Weights of a small GPT-style language model, trained from scratch on English Wikipedia: 2 heads of 96.
Each number is 500 + 25 x the weight over its row's rms, rounded and kept within 0 to 999. Layers, rows and columns count from 0. Numbers have three digits each. The size before them is the row's rms in percent of the matrix's.

# layer 4 MLP up, 960x192, rms 0.099, rows 685-757, columns 96-191
101:498479502517516519500499477556502464487477478473476478493468467486506449513537486464491454528485482541548485518474475526488479527513502517493482472442503444461479491506484457494481493451510491516451478529507469494530497486488477517528494532518499496532506521503482483477517504492441472490
093:498534495484502502529469506482494542511494493493530525504525511514507506484472482476505455482523482519522472529538506496550473492482491543522484469498526535509484503497520549499516505504437497483465486521521504460505504504524499526479549467519494503485483520434516534484496506483516484483
093:471488474516498515467496497477463483498480411501547509508517466474473469520522493531508512538540565486498482531546496564501476501482527522467492497509467530534523500507473515502511511535515466498553512481554510519487526527504497514511497503503535521513519503537523529502467509549517493501
103:539513458516502521498503430464505478476491479493496543521532470489505491507482470524481512472532536474556502529501493521501482520485474489537496508499488531527523498561477503507501529496503522491501491507518502520553516499500508459514503497528570489530536466536520497510489499477492465531
123:534486542497476505515510523484446495474489525475487552465516477464538520495459484460548530525471495522488494512491500487460515500515509497507519493474494512531497530559489514482494549468473500507489481482490516492490490529508494549456519557510489530519495461475490475451564476474505520483
092:545504476492525503458489501494489454514474454459481492507522488461519540523474514492522463489487535482468523489518471480514479493474484528503516517498459511514526546533458501482518523497536474504522499515483518505534516543477528497452512489503510480469554518484480502518548487469527519470
107:522512520533492484462469462535494498540478489486525493499468483490508480477499500506447509527466486456516495456507455490455507544503513482508523483515534487516523484534516528512505519504507476516474518478503485505499483471521498522466541483529492501453506479514488530489501476534494499478
103:487485498501524466470475454533501507521474514537502553538475468472493504515479500513493523499472543512514464514477523523498484568473515515442510487512509475512520519483516520497567497475460503455496490493528536529525500499507500531467534539526530510464506514504503476488481517453517521529
089:466461529490500527483444530498502511539510481501529486516517440472435482491549520500479512497490496486510506522506511550517538494488493555487522507482484493504483514494459528528491492531473488499503506508453534486510481559507465478507485477495521515486495496498506481509489501456493529533
092:474501486507511481521507484520512506513504494536479495488483500445532488489454481518514491451509483469495548500532500485507507504494498514485490509495484509499518488549502524495495460519521490478537489493493537504524487504451515489489515504498493509532516480520437483504501493506457532534
111:503503507456491494495445515499532530475496487578530478482489502501499482522478485517505503472513520441501481529486514473483461518502514489522471500441515510520480532443483447508523526516524532512487494524441472505518519463466527504484515458523498535469477492502513465475530511477498493440
100:492503499491502467457489486449502470491497530476472561540472492502461513507533482501531479509528522498462532450517487493501501493528571534503537536502533525513458515559518468510502494450494477527541471537551471514499517512474533531531502466499491469495488496461478507496489505471469516485
103:482495546521524512490496456464459495476515459504472503501515471519537507505491518464470506529477481468488478496520511491459544490506496461451490450515527515560479504481475467483515489506540503498474508511479494495454534505519470511517509487465562495511504470478496466483485525453490528466
106:485546465499497539495496516470479513518495487480489530559506505525525480514511496485495484514516487468455450492487545521517488496501495462448480521548535489503472504512480520523543523493509497518502522508469496457509499528501487519497460446549501526522558463470486468525513531473475528476
109:471520471544532470474494486509548495517501498547485467527492461494436526485478530497518492519477517495518444506470493505475495520513447533529497472502507530516465511471482499518467480520475503500469493492483493479479507483502478489478487518523480510512567535474520498508503481539499491514
099:517480485491541509470497478531507506543518534489535532510444523464477517511502524488476479548502478489487549518527489504514497501549471465510479545470501498516485486494473499482510499496497516549514543490502489491508505519548531504513495488459525502544488505512548482514486494549505517530
092:484448480511537471485526486502498536513538524450511532497512467462539509496493538484481481510504493491482514497499498505485511506503502526466490482506483540481482487542480525511557490489444505493459433508473484502502506495523561486554483494515539554480514518486492517550489483475498512494
097:495530469509509480530482497490474507505529524496516532526549501518521490512520501525479490547487500467471527502558517502515506493482530578516514504487462518503508470482455515533505513483455487478480477472469472521513513486481483510507471485467516512516521475519551472503501509520521437498
103:473481569528514485490499434512485508496520519487494508560483501487489490498477503469463474546521458489494494462498437510519495507484508478501537464494474489491441490468470513494485522525494524472461526487534522512505518461489466494506499491464516503456495475507472483539531519549507537477
100:507511480521515470513504486557517505505490490501526530505519498500491515504521462511553513529451514485494463543495515457516554499515539490446497514508502500518501498510501540487471518487514522487476519503496486513539532529489476460523507497522497498524521545490538462492492503495519478541
099:499556484517514511533490532525511514490458524488442446521471473476500518512496489505501493500465490487532552463533530478502481490521477514478508507544470523539498473454480519477541533533515449505514516535516483486514481486465474512511477520509541522435473462425476476512526512532486537509
104:545475527509488556495484529471494479516507501512491505501453516447506510498525506476473486463491524486496512507526536497505475465492472549514519509523528516510524502451504477468475509500501459475505414492547500495513516512492498521483489471533461514478464480477467474488497535531491505477
106:542544479503512491450488513480526522544493530514503480488517478496541499486510531453486531507497507464533488517546538458504539487533531499505525501484470491461495495480508473503483530484500535488513466475484491476561504474487418510510504513455502501503529505518496524496526515529452544502
103:503462511453490474491525484513532539524498483485527547541469517494506520501474536479493551518496530503502505472564519487519531473452487487484433510483555506514464498505486541454446556511501492509538515554489520461508495499523470448521477521467510463519518538495479491558482533473504514530
110:506485501470531491512503499521463518526496503464539459533500508497480469526500554449468464518475521536458463518504511512476541502493481487483482560520508516447509508478534463490518496507463502531494562532482497490515497495481480506539462478471498516489467498495518480517460479482493481513
106:508512443531531533483479487466492485489544502492460511483519500492504529488506495521517528503500540505547509492546487520500539524506542535500478487451524507486519466518470523529505513527469495502534523490508480502467534523469487487480510521492525528483514537479455481497504485481521492483
101:493519485476518493485537496503505471487539518479522478547501519487573526508492509529486481489491496480484502510480479501476518488490487512519527492482504532510518511518496493470496542508507489516556460517473488499446500509445474491525466509505508540499455490523445470526466503470473445534
095:508512481492474532490489512514528507466508488506492516511478473542519517477478486493490507486484493475517521511531476556538532522464480521483534510520507541522510494487528550504507506491562472544514506586474510486501478482485502537497493480551502551518470498501493503485499529486508505494
101:512514477462479459488523476500507505496468466490509517502511513506472517509498505513506449553528509508523520517507543468498507467528480492525529508540494506507499514501518537440556527480542473502519564511508470476518537496470479490491447500485516467548452477502513465473484469496505495485
101:518447495508552481521479480509502486501521477524536512504504497458490518508505448439493494496512513517500513538508474516559509511515468490495479501533465519518471475475527490458534481538473476484509487499481486497486496495488511549499465514494540526566541476494487507506495516540496510474
105:475540457466528472498533500492439479473550498516497477492511474515475525475472497509506496521495447499463486516487453523478495532497518498487534451551461504539528534504491535483480523489485464561516505521519528523502496519511491507531506485468526526499530544506495450458535484535483478498
107:513490501514521515495512487474516528515489495526501486520487478505471535488512517507520592518503483484529476488499503524513503557514552464494535484492542469474504506506541541460505506478510495468533447504507515523486483502466530471488479522505515485460488497482493507511525509487520507494
112:520491481498514463517493494506502496507497533482513481528537483544537511536449524517447519538479488483523474512515490480515483518532498539493480492486461493461511524486486496487482492531540475573504467536482489525482485514496488489520491508509551462496525473466556506461495463445488494496
102:554524468465506471502494481532513503475524501489520523492476485481523534504528506479489465487489492487507528492506525486470506472483497489478529489508492530551488475532477534507524490508521519488442496519492463491515529495510485551531487427444507525512533508488492530495539493543457461496
097:497489486467510511494495498477467488528515550493524527498523465546475520509501512528479571527510476505481547517483501506491466531460511517531510474514476498511493494480470471491497490476458512517499498468502529533474519535472503498516515495476520468482488471525495502496450523477503494528
091:508480515482571500530486497505521515524494471542514512488508493499545495528516473498492470505551530455506526563517520500499517473502519511472518491503503549505467506544514508497511520519497483514539477468525485522532506512505465487507505459511539531514532476482482512553520520467462505488
106:495480494515451488545527491492490495533471531481489525517519493524515487469522501461488520531532481551494503519483484471501485466483484497476542552496514507506468483501510485523543489481531507468457496459476499474531489519509494512548477517518544526481488457485474439465542509484457479519
108:550513472465489512498518490537519508505506539490476465529532492491503489508496518494494480470513457506496483513494518508479507481545491513464527496531507511513581562497490540536520516522533473472463492550477519531532510534481509489504471464503482524493522497504501438546506526507476542509
102:508505520494470491525508496521469501498501448506501500515518463511521481514513473486524479511484501466477489518495555518494502447513569531497503515472504521480509522494525480521526496514505494515538483455513492481496482533476514517519523481475513532494499508494495489504486510520431459487
098:523517522485480492494478514521489475524509515488487481499506501502510516521537489456471484532519483526496520532533521529504526468493500539524494484510487534537488501482527504462527482472501503508548480465474506528485510528514519500534461458500521541532459444533477495508498482515583516500
094:523485494506501521492525509528444511463509514468478486485490515500493520473527488459462500500558492507463497496494487500497458511510526489507525500494486501494536514500445531479538512506557518504464493471514526510519535532478508490492466482499526531514507533492522470526511518449523484476
096:482512507500500510485490496490491537527503487496522518531500552521483507457486501500462511529492486527508510519491508525467536513493535500515568483476496507513477467492468500482517488504497460520511496527505497517478485534443521505513466511505536524493495498474436522533502460481482529534
101:489511528508475544515498499531524475496539543533489496519490487503531452532474509472519517535485489516524485471516531501506484539536461430485496486492487513490481494501539511508473515485480500479532466482490538497488491558479482466505494522498517514487513474513468490473495491493457505472
108:503526497516516474476483481471490505446521486474546498532519487525480516531461472500489517489456481522502522504517538498470512478496525522458484515530501497505482509491534502517556468498480517515511541485508452448450493536483509500510454471500526518516505524488488531460556510496498513481
095:495488442485518493503496513470503511483493495469482474554504539512510547517517483480476521490501524498480474533488555535508497508542498495473529542506518524532463493531506554477487513495559474521465487472527512484479491548462507494467496549510481488501541526527503499443492488501482477490
103:483459481502552486470525502491513472532542512495534548496528507505524497521512501496533517492501483459536490547487488529464526526478505503465516497506506492517484501519490541473553525556493501464537504479527486515491508519454498489503494461537491553452521492506495500501484453505498530468
100:497486491468504518454485474495510497468494530469550513468488457513517482528497508494477502475483516493493500540456515498496480457498533544458518464478500484566518526508516526497481516523479489550483486518537531505466439474469468510468473477496510483507521499502476445480479485521496531517
101:513463499506499512482481528468510506523507511500511502529466499496487478484540504488409528526505510464465459503524509486542475503528488483516508516510505460547466481508458515490494508490484469486465492546460527525477472522503478529564503469473489509500508488472462455506513515503477508523
106:521488439488513465501464501519456486523496515502541517487527475509489456525503478503499483489509499491525459477513491526506530519492460444515528550467495535519492505470475475510522475541498540498465519465508501472470523524486507537461470544478496463521484528421481481495489474513459502485
103:498505510534512507565489461447507524502500490447495509497495485502503517477488513498459496511496516478506509460495511514571535526509501552527483503521497504469513510446470546481539460464477516493491491504513469497498475511483491505508489485523499526488486523430536564493515505525512487480
096:500485514495493506526484480534502425457508462494499500496515516483483467499497487500470485479473473548551525510516504502523551490488491507484526516483494490510487485535499518451536514513539505495477507495496542495493493517438499481499451478467526508496448502466533495484537488503504521492
105:501486486515521449515487474492478494528488510466542546452534521470492495475507506525493515566488486558508519513498502501517499524493529504517540503516461481502481493462500484462516519496458494493478485508500552483506450473506492505468476510511495519507501516493484521513448504502512496487
083:527516521527482482516503513501488479460534491503498480452528479473509533510491445496510508480494528550502502505545478559486482479481510494505525488514515501475471514519568508477498494454480484488504519461530462488470528475463498489528497499509484486498460476508514525458507508461554469510
100:498486494537478487518503452476494490509480489539483495545542495487474457493491480528446482520481499482498491552510473532489478520486516501479502481470506503479513530461484491452485507453479517520468464497473481446479485534490509469492504507493526490542488479539496492448497525522506555494
098:489511503507517454533506477513482495514544505471475522501540514513536470471485500508480509543519497504541511450529505469525477523501495516533453520519515505482492499474478500486516536470513516526430455501490507496541458558491480465510470500479485494517527515496509520526553482511478525501
092:490507510511506504513519478496512503521512512486505508465471517491555487481514471489474488487520517481447508506488517498493485466474527525503534509471446526492498483526480529492523557468522518522511531441489498534501503492480459466505513483507517480544563508483436498537543489480493541517
104:490523474501498487466543464512519535508514440482514517535505473477508560527520508453502514545474465485506463504472501519464541483512516498538483536501483511504537483497535487495488499547519467489518455511533507489553473485518501495571489527451539527530533501459511486490559491514511522494
102:564528507482533472479468483460485489535502487517492510491475458483535503491518471501475498504450493459519496501560484529481504533465465496501496507472498528505486483488546519508503500524517493522513477545436491464537454510499450491547501514506511485483508514529506489506496492499464506506
101:549548501478532481484504513500509526491515512507516482508447493517537504502471516514503446512481476465525485497547500509509486532536539489463525476509496545522504542502484498484508523461487512489460501482528547469478533483500477549506490497473476584499506487506492495517482492527507477542
100:481468503487523498453517477477528536510487482505516499513541467494512521516539470487453516527515503495547509508516540485516451526481436499492504506474484518442496537484468496501495469562500503497501523494532508481498489511506509501500497517510505516492523480494508505525518478509520461519
081:524482488436494525521468496516490484493481532478463489444485517522448452493532506489468526515517519459521460504533466522511509494498513499489491546523503508492514469523496480511500501475486490516491531534456521475513513481485472530521526537487500500504519471441520524515503509487469459501
107:512508475477484487504514501484515504488539513512494515538534509496502500524476525492481481504484463484502508490515525548549506525480475528535475515508447539497461497456471496500507503511518442550545540512482506499481509441489484529527524498504492520476454468481491467513501511465512521512
104:503517535515497474473500468483571460521457515475521507456502522515508524427518507474514499497496501489508524500575527517496511533450500518527485504542486522498482555499480477509479504498529498473519509488525525474500509501513494498500454501500517486534499472481515490502509503498472481530
096:471522458498515482508495471490491504467500547494538513526507507481501465520527453466541451552515463501475504544517493523505493512469513533542516542487528530496522488506505506472514496470495518498506483532500504470484497537520465527487448510502452511492537518465458519529490451535522497503
100:498477528510490552537499518524473521536540486487553516486440494518507515517454517477504554481479502485517508480507524478493501495513492470465497538511538489494504520514520472495511514495497462520518507509508501466527451501463486513519520455500501492491455473485479463501531497471464539500
103:514491533476497503505480515468511539519494545527507514521547507517464535475504490510464493547506449515512467502505531520507476464478499534487507495528522497533454466489458504484535523486498516457501508439528511534522479457491519504491489500516505508475504501521484525502505470509528486503
101:448511503503524489489546489482518511523524502472534529513498449493448439508480491502526489486485485488533509505459499491491490513503514541455520513483463539502514502518494519491521498507513494516517445493526498486503552536502448463527488482509503502502503496488482498479526481546538546497
100:451505484474470513484466484490453528492491479510501515474500482497489488448518488512526477505515496495510488507501471499482470543512539507533503524465491497512516515478524555449485531478526503488484511468511514505550507507495481495479501459516484528491514509512510518454527455495492501453
101:527525537509502493484535519516550505450492531558535502483504474485499526541480557497465490511518509498474497513487526514519486462454505489502517464541532525548523522494507522467534468468516509524465502476521513481511527498506504527502513526505521504472509521509510498514486485505486531501
102:506493486491509525473491505485502515500479498488538479534514473461487494524474487497535542534476527506504472489524480459503498494505504485499493476533512465517498464471518486487491478469444456506461482498492510519517517488533483483501533417505511539538494485468499476442518491543528485491
104:512540511474510513538547471501522487499520511506525530492498517471512466521460492549499492486496505493496526502463485480464489498507515520456473533469440538544498487508492511486537492497569506492481472536509481503537522500460469486485489503500526488505520495486506511493504452485492510506
103:498466500461465510571486457518493475491506531533498570512498497537500564553447527528516549485487511466518498501523488458493499499472480492487495515502499513483480518499510514486514485503489500494509491487553466509496538489492457498521518472542479491494472514518482465512512495494510509469
100:517490518506515522498504517536515516507507509529514517537516515452467484529478500485502528545490545517452475549442496504464540523467509522489523515505492549511501508501477520511564461470573511527475460484532509500504530512487502498481503521529541527509525496525476488503488486499459485463
# layer 4 MLP down (transposed), 960x192, rms 0.105, rows 685-756, columns 96-191
093:479426489521517526488530538521509498445490513486497470491467542490467520473507475464510503510486454502478510498461476514466533515491508529480477479480440479511499513506501522517470488505463505509467527514472495443493495482524521564514467513530482485537530514499494547482483491502499501497
101:502508439459483533527518503511477470533530533508538529518494521526505487507500478486497510529505516532491498493478479519497469508505522515495470509509518483465475503512509515533483483482498515492486468510509482496547502490548522493477566474479485557532492533494497475494542483542524502464
095:491512522505474530508529482499487476443513499550512532486456492491534471496497490518504548535484478494501478502505500528458448503507458532508466494489502496538494501467490460482496482507518506493487544531486516535499554485526469489514542512521439457557508499518491532516501508516497468473
098:499491494477482506495504516502486522489500530493498476507502485441524526463507513544445535503537531502497471523490535478526459451521491539484494513514499471516528504454511478528508490504536475524482515525480510494484514456519532483481540466473493500518423506465524547488494449481501532496
111:461479498502528533510505506462464489526521518509487499479502509474506471500460515452530543512484500504508529505493497468485533482482543464483525458469541499485487509520443517516514515513505507504498446475483517503484525476532539491506458507512478486481525500481487513516516518513464471467
100:548549484483499511460511516524489466531519492481467510510511509474492561529488521492476482507495525490470530503453426478507500477500503523472431474478516522456483487497555516542500524497472488476463477518518443453468526503519481523483478507513492492497508492499497478563505462483481503465
104:509510496467504501485471519536496528515496519545505497462522469533493486483477507528501542499452552506531506522483472491464508547484490548485530490527526478522521486523492536533461514538530467526488525530480482483469474490506512511460494525515522481468502512458478475505459478497445485497
108:506491497538495485517482471498501511476518506478570507455510531481460455493506514526523520480511531536484491480460462486478506523479507508508490564514498517509519512461540479505476478511531478513506496505520523470505506483538472523532523512531488484545485492485437575454553521540498504524
100:496489494496502519510481499491511493485485493466500540486479478501435516484535546467519500503506500509508471542558506497470548533481533472490509460507503562472535533489459501496510550474464514535480477472517494518520502467449495520501519530549512532496514495501465444488469463520538512487
094:531548525497505490503527469535554521487525517497485501486514484517456486516487468533507479511541500486464512532523502524506494586536484538527458506503464487493483488501495510516455555510476477477482531499508474487496492464482541473484452505532541466466485493466464511482506481544508515512
102:524509519503480479483507540492494496520481496521534492515508516487498469464490509527525479455518511517440520529504514502493533460459491488476481505465534477483457508498496526499494492513532525540481480488478456544492480489467541534465559516534541532472522468551521441507523532518523487496
102:473503520515525519508521535454486475460480490491492527480480512517496523500510522476471493445493520532519546503506481489497492477516533531522489493492461499504515519506546446549485487444493485447510476468546516529476486507526510473496537528468491505546539487484482514532507486490528475506
103:465475501511521499473509471525536474480454521499482491524555500504457515493464508487492501538476516459472458493522535517478466473512476476459492493565509497542500518471513510513488528489549497495509545478477524518520517471541468515462495519458499502465500502548473465501473550500492509484
103:459524518518547512534482500551543486491505555559501474562484495534505520520470496515522478474501482522545481518464504501493465539528492469478519514481465533463478507499423490532502455506451498526526494505514498547486434493544477459497503497582521474509524504505515526498493562489476492473
097:509501451547522462495481496531508474528535483466523534501486434519480541485526511509484504505519527520501471494498521525572479524507489487522509505510474488499517514511464538499469497510465524507472493514467513493512513480523497502456476544499477444516571497447533508527516488479523495523
093:524509493532507493524503523485515466486475499513511516488461496504546466475511518469473471543494532466497483471491558496481520518434518535537489516515526462460523507505485527543518509493488485484481490478470527499525508471462464488488490476533472469506474494535549525505514518477473508517
098:490494509528512474531507472531501536483478462440465551541500503482512470494515488473502512443510489500481529534496521490521484467475487559508479552465452524501442510559518469504523502450498522478464472501487516495540467508540501533485498505530543536517513503566511520535496487520518451480
101:487480531467488512510535481469484505476496491471487516522552509513502513500490468536476500486524502478527530492522458500520530478490520475487476514461492486520499506489509491550447468438429493467513489508486527504493522494533488485466477489458449464521528513507460490493480515530496501519
098:508485495504521497486482465486492459465538470511480493490530505477538496468512559526500513513503511484489529497458540498512470446532457514501498446500510493512472495459506500506501483479523496526533526521505526530502475490479515464481511545476468528469479531475526553518502534488472496512
100:509511488484434499454474530502524512479470491491482462480515471494454514511543485492526508498511475482500540498519538455456544496508498518503488503495482506467520501508488529502533480503487502500500508505506526524533555460495504515517493501466478553443542504499460512543495494479495498483
100:449512516472508459437497520498499491500506502483488532453495504486474507541487534535504515501489559499470470506475480491516539487477464474510487536526507558495532452536502505539471484501521470525520525497484543467484486473487508505520504493483522533491510537508542527468507526504490504538
104:545501456495512503483453483514498485493518514524519526495483499521527530498459452431497484512524539503502518463515474521460463501489469489488511480508502503515571521494469523497498508530460483481499456490501507526469530444476499488522495502518508546478494518477511477504501528489578488469
105:491487483562533539473474500500563473533511519532506500454528535485538509531487484477537463489483500496442447512496512498467517505500491491511466489475498472500479514535501517529469502493508502496494480490499525487500464534513521556527538517475516443491483491491488482483507501515451465459
100:483488509506488483512494477525483503476533501501549489536506509434494499526514474492498535531477492468488490504485502519485537485510542466499531490512533496505541480514526496526439514462515487479458510472488485476503489463525519510524488477439493488453500526498473527531537507458476538502
095:497476501475462512486530441470503461501505499509475491475490489505503523533512480539510499484475517464498490490502516460457531534472477485513482500472515444493487474557520437495449480445520486511493513480503455533502502501536525492471510518532503473477512500525488502494510517536546477470
107:496519474510493526489516504495494563507524540545530487506486502510493466513512538510502542468491467504517470469535491512506525516509532550465509491435480463503512512535529471477529498504509551488526498478497496499506491493509494478519471510528498509467509525497504493481504477491512489507
098:495523514494527527485545504492465517478511481484539527504484480469482475466518493495521478519526509503535438524496533457459471481462512513505502534483492540508489498490495480521472498510498521502428531514495505509476495546477499503498535515503489527524500501507480481461503541549505490491
092:492500563519515479523485503487489457475501497457529493504505537544519462462545493523516480508468481465527507445521497517517529552486497482532524509511445519457551513511500498493512523509534493475480488528514478456467506503528504478443511533511472499521508514467479512518503499489534536512
109:534504470510501464503489509504475479494491516471484481514512462514477447501531432539513506539509514530448492480500469532475545531484506543546461487518524534537474454456497509492558509551520513498475509514502526540514491464516484502506498482526495514525485512454446518518527497506501499507
103:497509507500547476516493494560488493495513474536513504463456503469506497465496510498530488459479471513434496526507504500563476440460458500494497492514501520479478505471511479493515466524502514484476527518494465521506493493512508500466479541516528503509530483522496471494491543500525510475
101:459466510531474513497521504482495512483492451524516523534574465465504530456547525539496483529533512503505480475458458485521483566501517501503483508464542527487517500515482531471504478484516501507463445524470514534454492489483474490562496449502490501501502522496518479516508512505500504530
096:456530495524540493459502492490481526515480492495509499528516539439497492496486478462459553488530480518530529523486523482503541512467490482483480523501458496511510508516458501489504532551515467500529470541455499495545503499541548527484493506516518480516556557524516464484479494492503511488
105:482510489486543472477453508509576565535541533519526466505560530541490455539490486522519500490526477483495501494508487510499514492492527471489515498494492504488492460494514472482494502528508466497493496504473473503504492469485506499466542544469491517488497550473502460506462535482524462480
098:530487486522469520529504526539462492509517505497506481511513533524479501524491543481476455518485526497516531511431506517496508492532502497463486473535479474470488470501555421454495492544431555514522497482491500540538482504489469468515517505498488517494497496469549495472490514522471495502
097:460534524502510491457456476492500474475476484484494479502460482498510475518511518474506491468495490488497485515498467517527507474462577525507477544558495464483539479499535502493527468509524467489492470517487480504578498444536483534462500542512498521541508522443514526488494461524497468492
105:504526514538544487498438493502468537499504453559538517465542501486486463519492465504464462499483516469500558524498499526504485497504470538473483482533517546501498485492474523534533530489489493494486510534523476482503486503512455522523522472517469465474513443467471488512483465516466535521
108:506499489494508520451544487472512427484485494495470462500507521484522505531494517516515520536466518494491492456479474489484456478549470494492491494488502540519521457501570523470526528511547517481486502482516525525504500523503506507491472486497494506497523490487431502494516492462461482485
099:526523532452491508517546508491541492484522462481450482479497494509499547543506490500504491546489464509463526502505507519490488498504513507529487466541521467470532473525527511537457560532574534529470516503487489501507510488497523506469446488538471518498492510496511470504467528525525533503
111:470482496500480530483458491521444539528485504496480516438530488493473497493548512513499480545535486506469487542480509488498521494502489491484437479499539470501541523491535492525476517508510492467490509543501506482521479498504463461489519512498524458493510503547532525546448482511463489488
099:485521531493464480524552511494483504521498506537493524492502533492478487510501493472462501563512486523540527512446483534488534479494527510492537513467501506550535496517507507476484497476490511556543497470489534476479473491488524499466456480508501503508486483554513508485477499511535504455
100:543515485510502479525461512497559511505540523525510529464483483547498498495486496498492508476481429502537493551494477467476516479486489525505523527489500454508526516481454491478461501480513524468532498520513532497474473530524481505499584481522485475488504487487532526482517527480506466516
099:550508449509493537506506510516463458476528458494494521502506483531492520515533453465513541459516515513492503511505472474509518499505507484516471491467496521515445490490493509463510451492501529454537534477506538478516492457459506521506473520505519483490501505495487470538484458486496490516
097:458517501503538523561544518529528501519561524502508520474529514489508473492517529518491525512478524500492520500489525496498494492510509515527439486506514501510541518517517524497470557471494473483502480463458502498481527540483462487513472583507515460466493488512474483475483527505512528480
104:521547488513504436511434462461472478464503519479516480486530492516490485513505519518523552506499499501527522495519504553480512485501550523475522486508480466482479561508516504527504462480478545528475480529454506478514488481486486506506521481521509494511495535514551513494498500489509511508
092:516496484490551508499548489515501526493476432567534488504477533482487482504508466500478550521485508513541532492522500541531499513563429515476466503528506549515452492509531513501495488506518490467513478532474508529518496521524504488482522516535501499484490513503568517496494544471467506520
107:476505508501537500479529487438497482496509486491466487462514523485493524473519513476526524515477510522483442510516540522486530508524512508479534538511522579498487499531553515539519503491476499500468498462491510498504525523458516535517496498507496505489447505483493489509535443495487493507
093:483505482483563495544515543482497492465488532554489533511520480463472539511478500497522512457499432485473447460549545501514496509478468503515499475491538495538510488451531481483474486540480536473529508472512529515481478492520527501492517476511453499505507506498503567477500533524539492490
105:452434468497530502454525543519496478492491487535484476492466483536504542489516492543488509545475502502492513466502485516503503505494487493516503460523502516508538500542454543532506504482476508542517508500500504505526453505498479461475518485518496507488516554492503483511533506507502497522
103:516465529495505530502513527518485498473493474485447451521468507514466547459504494504504486482481515483509516483456507496476541488488472460530507507493508463533505573466539522516538508497497514534499463526477544508478563511459504528511502467474479514487511535477509504484470460485552472434
105:527495523461465490509498456480519470494496478515484499466484474530533486525494494500512530494474496477515457486494500463541488478463520467545468458476524504492494516498496486538510473515515499505457549460487500500485490488471484495491506496486458544483513519519500501505523541527552470486
100:488496499503491543495541495524496505529518527511467485473526515493482483500527521454477499513505503499505524488504508537555513455502544524467491520466486436509483572546480486506490543525502506493486510501519493529460528496526513475540498517493497492455506486552527484490451512497518541522
116:476537491529472460485479506506519474484514547478486512493510487504508522503517526496497515510504539470462499495481497510514529522493445506483528534519462514517426458486414515480514527508530452480512505472497482450507489526479500453462506519487479486523516527499494478553505515478486520490
082:458490508496514500504465483519514533539492525487511512560474431477510480524496523480522435513481470486497509464471501499507484474494518529504503509524502513527498532455480491484552459513477477529454493537530518492485514505487499476521509483494532549500520553483516510515511523493439504497
113:453508454459550496490481446551495466484547453545496523496508487477560515501515476469476505527476532481545487508454508514483471551538543506510506521534520416498473526521521501477479485461492493551503514442474484495493505443511477484488489543507476521481523513504528508477503531509471511490
103:515495507521511468535509471520478527519465469510484542471439497477497503455518507511501542523477542510500458462451556517488455479471491481484482543511411510553531524492485481477493527475470477537474489514490541529527439512510527515496483510485469480505511507485501464460503502503521504497
099:523510497493484497482495444482509504498543517518530529488479486529485491489517511486493547486533501497515518474493523480502454540465544524525466567513491510521488520473460513491466497495529503484478517505503514515481464479450518482562503515510484545483500545494510481450509475537449505481
110:513472506477485512499536478546526511476512495473500526484486556541482524516450494497547514504480517472477500514503505511511512494502458470473559522464538503546528504529472497490475506522539469496531437529520508509518497498560485527502515497477545525499444504479497512543505526494527522519
112:513487460520501454543492498461527523482479510529464525466526470486539486552526504503517499530478517503533493412517486496488504510506467499496477531532488490531497508523428520522479478511484475485506527489521496501504464513512497512493495498534494484519474501480490494509513474523486522461
110:504524500526496514494504501534476483526504470474470535439471509426527487522490451526500460491467492486524478501525540493465478522479516461523533516516492522527468500512498507501519515477491514485493536489477536484503468431498445510525474530478499539497458502498497514524444534514483506561
094:539515472516462499477514488495496485505555487435470511515491482535488499534467534518502506513538503502536514503496501533516512537466539534514584543495505468482499490542515503540487476489454507487474497461456459554517533517489478491507481539486495535468507537523454537530481508473490492492
090:467494495488507472530483513501498513470516488495487522480486545498529534509497471506500516478514444469496593498459502502543490459532513494507496508523537495504524481497499487517468538494506488479481492511503472498495461451544465525508489533510505524460454512521480483500463473488550548515
102:485485495489486461475522508506484515521548549484503474539492533499508528491519534513474502490518483484520495493543539537500531472501488453505465538477500454503452499470472511494507534525531495534544500493506507539510514511490508466488515514458498447504525501501483485509461484483451518489
091:509499518522500465484528509474479516490501492517514557510503494505491504479514503464521456545477458487500484531474475513493485513490510563500513469526494501517480512453549509459476518517479506466441509467519494492503493546468496485466491508493550497534529454464523513547493517485569515497
096:504476481458499501504517479532532489515516539487501445491478495472520514509488506551488515474525526474520513537498486480480549480478479490490452486459480511485522520469477510478440507494483513516522531515512480456492523444472505514542476490479513510493472503516517479492508464498526453481
095:477510473508514476512498495524530517520491498499481506488580486464472481490560491481557518527463463501513448470490456473491508505474497500500478547549475520499502473521504517508476489457497441513486500517463543509435517482500475535492542520534494494487458498480460516516503525497507503499
104:509501521526489499525480500511504521513501481555528501515536522511462563488476461487497467513486467543480543533494494507489482478525510523505521488523523464497503513490512492454540518529546481544545462499498500499468470471479523481488501511524513509500499496518484474497489537465567487499
113:538511485502478508518569506529494482477495524491472514510503499516492472462485544450522486499492481504509520531486528484512505479489523531501494541523507497562502540494524535471479525489550500538512459501506530541481480485505494487507492467498548526498518479506468487477474503510526529480
097:496471450499508516500494466481538540529491506482526471532516544503471483524488499492528487496527448530494462476456485476524490464513503496488538465527486523468443532548465504477484522546527520517494507516491493512545521515524528538492470498514476489515485487528541467513472506485481506507
106:499513529494457543521507496538532490470480534518528506482464530479514509477557484472466480528481450495488530505474525492462467500517491468482504520466457481536503490468514500482485491552498485538471520505488517517482492537517479486504508475492473485500541501489531490487502470512518496494
105:451524465536504487526517519524512534464531537492505481505516453519513491552495472501489527540490504527445499488542513522504471517486508538478490514550460517480466479484500529506527458532495491499464490463479496485499474514526504507452466504463525494522475514527529481450476489512548514514
103:504479504483516512515461498537526505489503483478506471492508536523530499494499504490477479492514531486503493495488473488493527523475502511470459548520489494482566482551496490498495532507471449472526494501538481518482517532518498498530500505542543515506533491533475488506483529511480505492
091:472501550506489512467518466503514497521508490475485499471459489520529485521511515543459486505504524485460546489476494519481514477492494487480490520506515501543546453498496526445480509483465528546478497538507509482504503470527554469504582531481501554503505490473485498532461531530532474510